python train.py --d_model=64 --rope_base=500000.0 --tie_embeddings=true --init_std_o=0.0 --steps=4270
Each number is 500 + 40 x the weight over its row's rms, rounded and kept within 0 to 999. Layers, rows and columns count from 0. Numbers have three digits each. The size before them is the row's rms in percent of the matrix's.

# down: layer 2 MLP down (transposed), 256x64, rms 0.232, rows 251-255, columns 32-63
# gate: layer 2 MLP gate, 256x64, rms 0.549, rows 252-255, columns 32-63
# up: layer 2 MLP up, 256x64, rms 0.48, rows 252-255, columns 32-63
down251 099:492550550462468532511490529518501530459509459398512581488535546427434440542518518464422439494434
gate252 083:435504479547522521526516537563523564451489542497513531475473454474484499489521504490506486595506
up252 080:480476429597489465507548513522530554484519569473561468527527506538525459538449523513462461488534
down252 082:550542500556466576544454438480507580474520528528533495467493552475510460464490530474499515419475
gate253 103:472478500498537481481475441508548513536538509460518509427494424530527470494504530506502493513507
up253 091:497503506445494513431565542524446553558521534582460514493523456505483478528551471453555540436522
down253 107:492523413503466489470571486468502478549461481480525505437526504503554434491493572481519500455563
gate254 102:489507495516557403479521464540523479456443486480512539419487532537497429534472450536473560442615
up254 101:587552438536597478483468481456554481459463507486427523478584514530457488510517494476489501486584
down254 107:559532562479479497472562579514472475462514531466480547547492534543487440490512493473458490482496
gate255 099:532511439503495494499492501470540524577432468533532527501463570497457500444513511531473484470488
up255 120:450476451443532503445494536447509416458536509502410451502480485558462537446545533601496499517497
down255 098:484448397503518463505481480537454500498575530554516548537496544514507480484546463567429464524503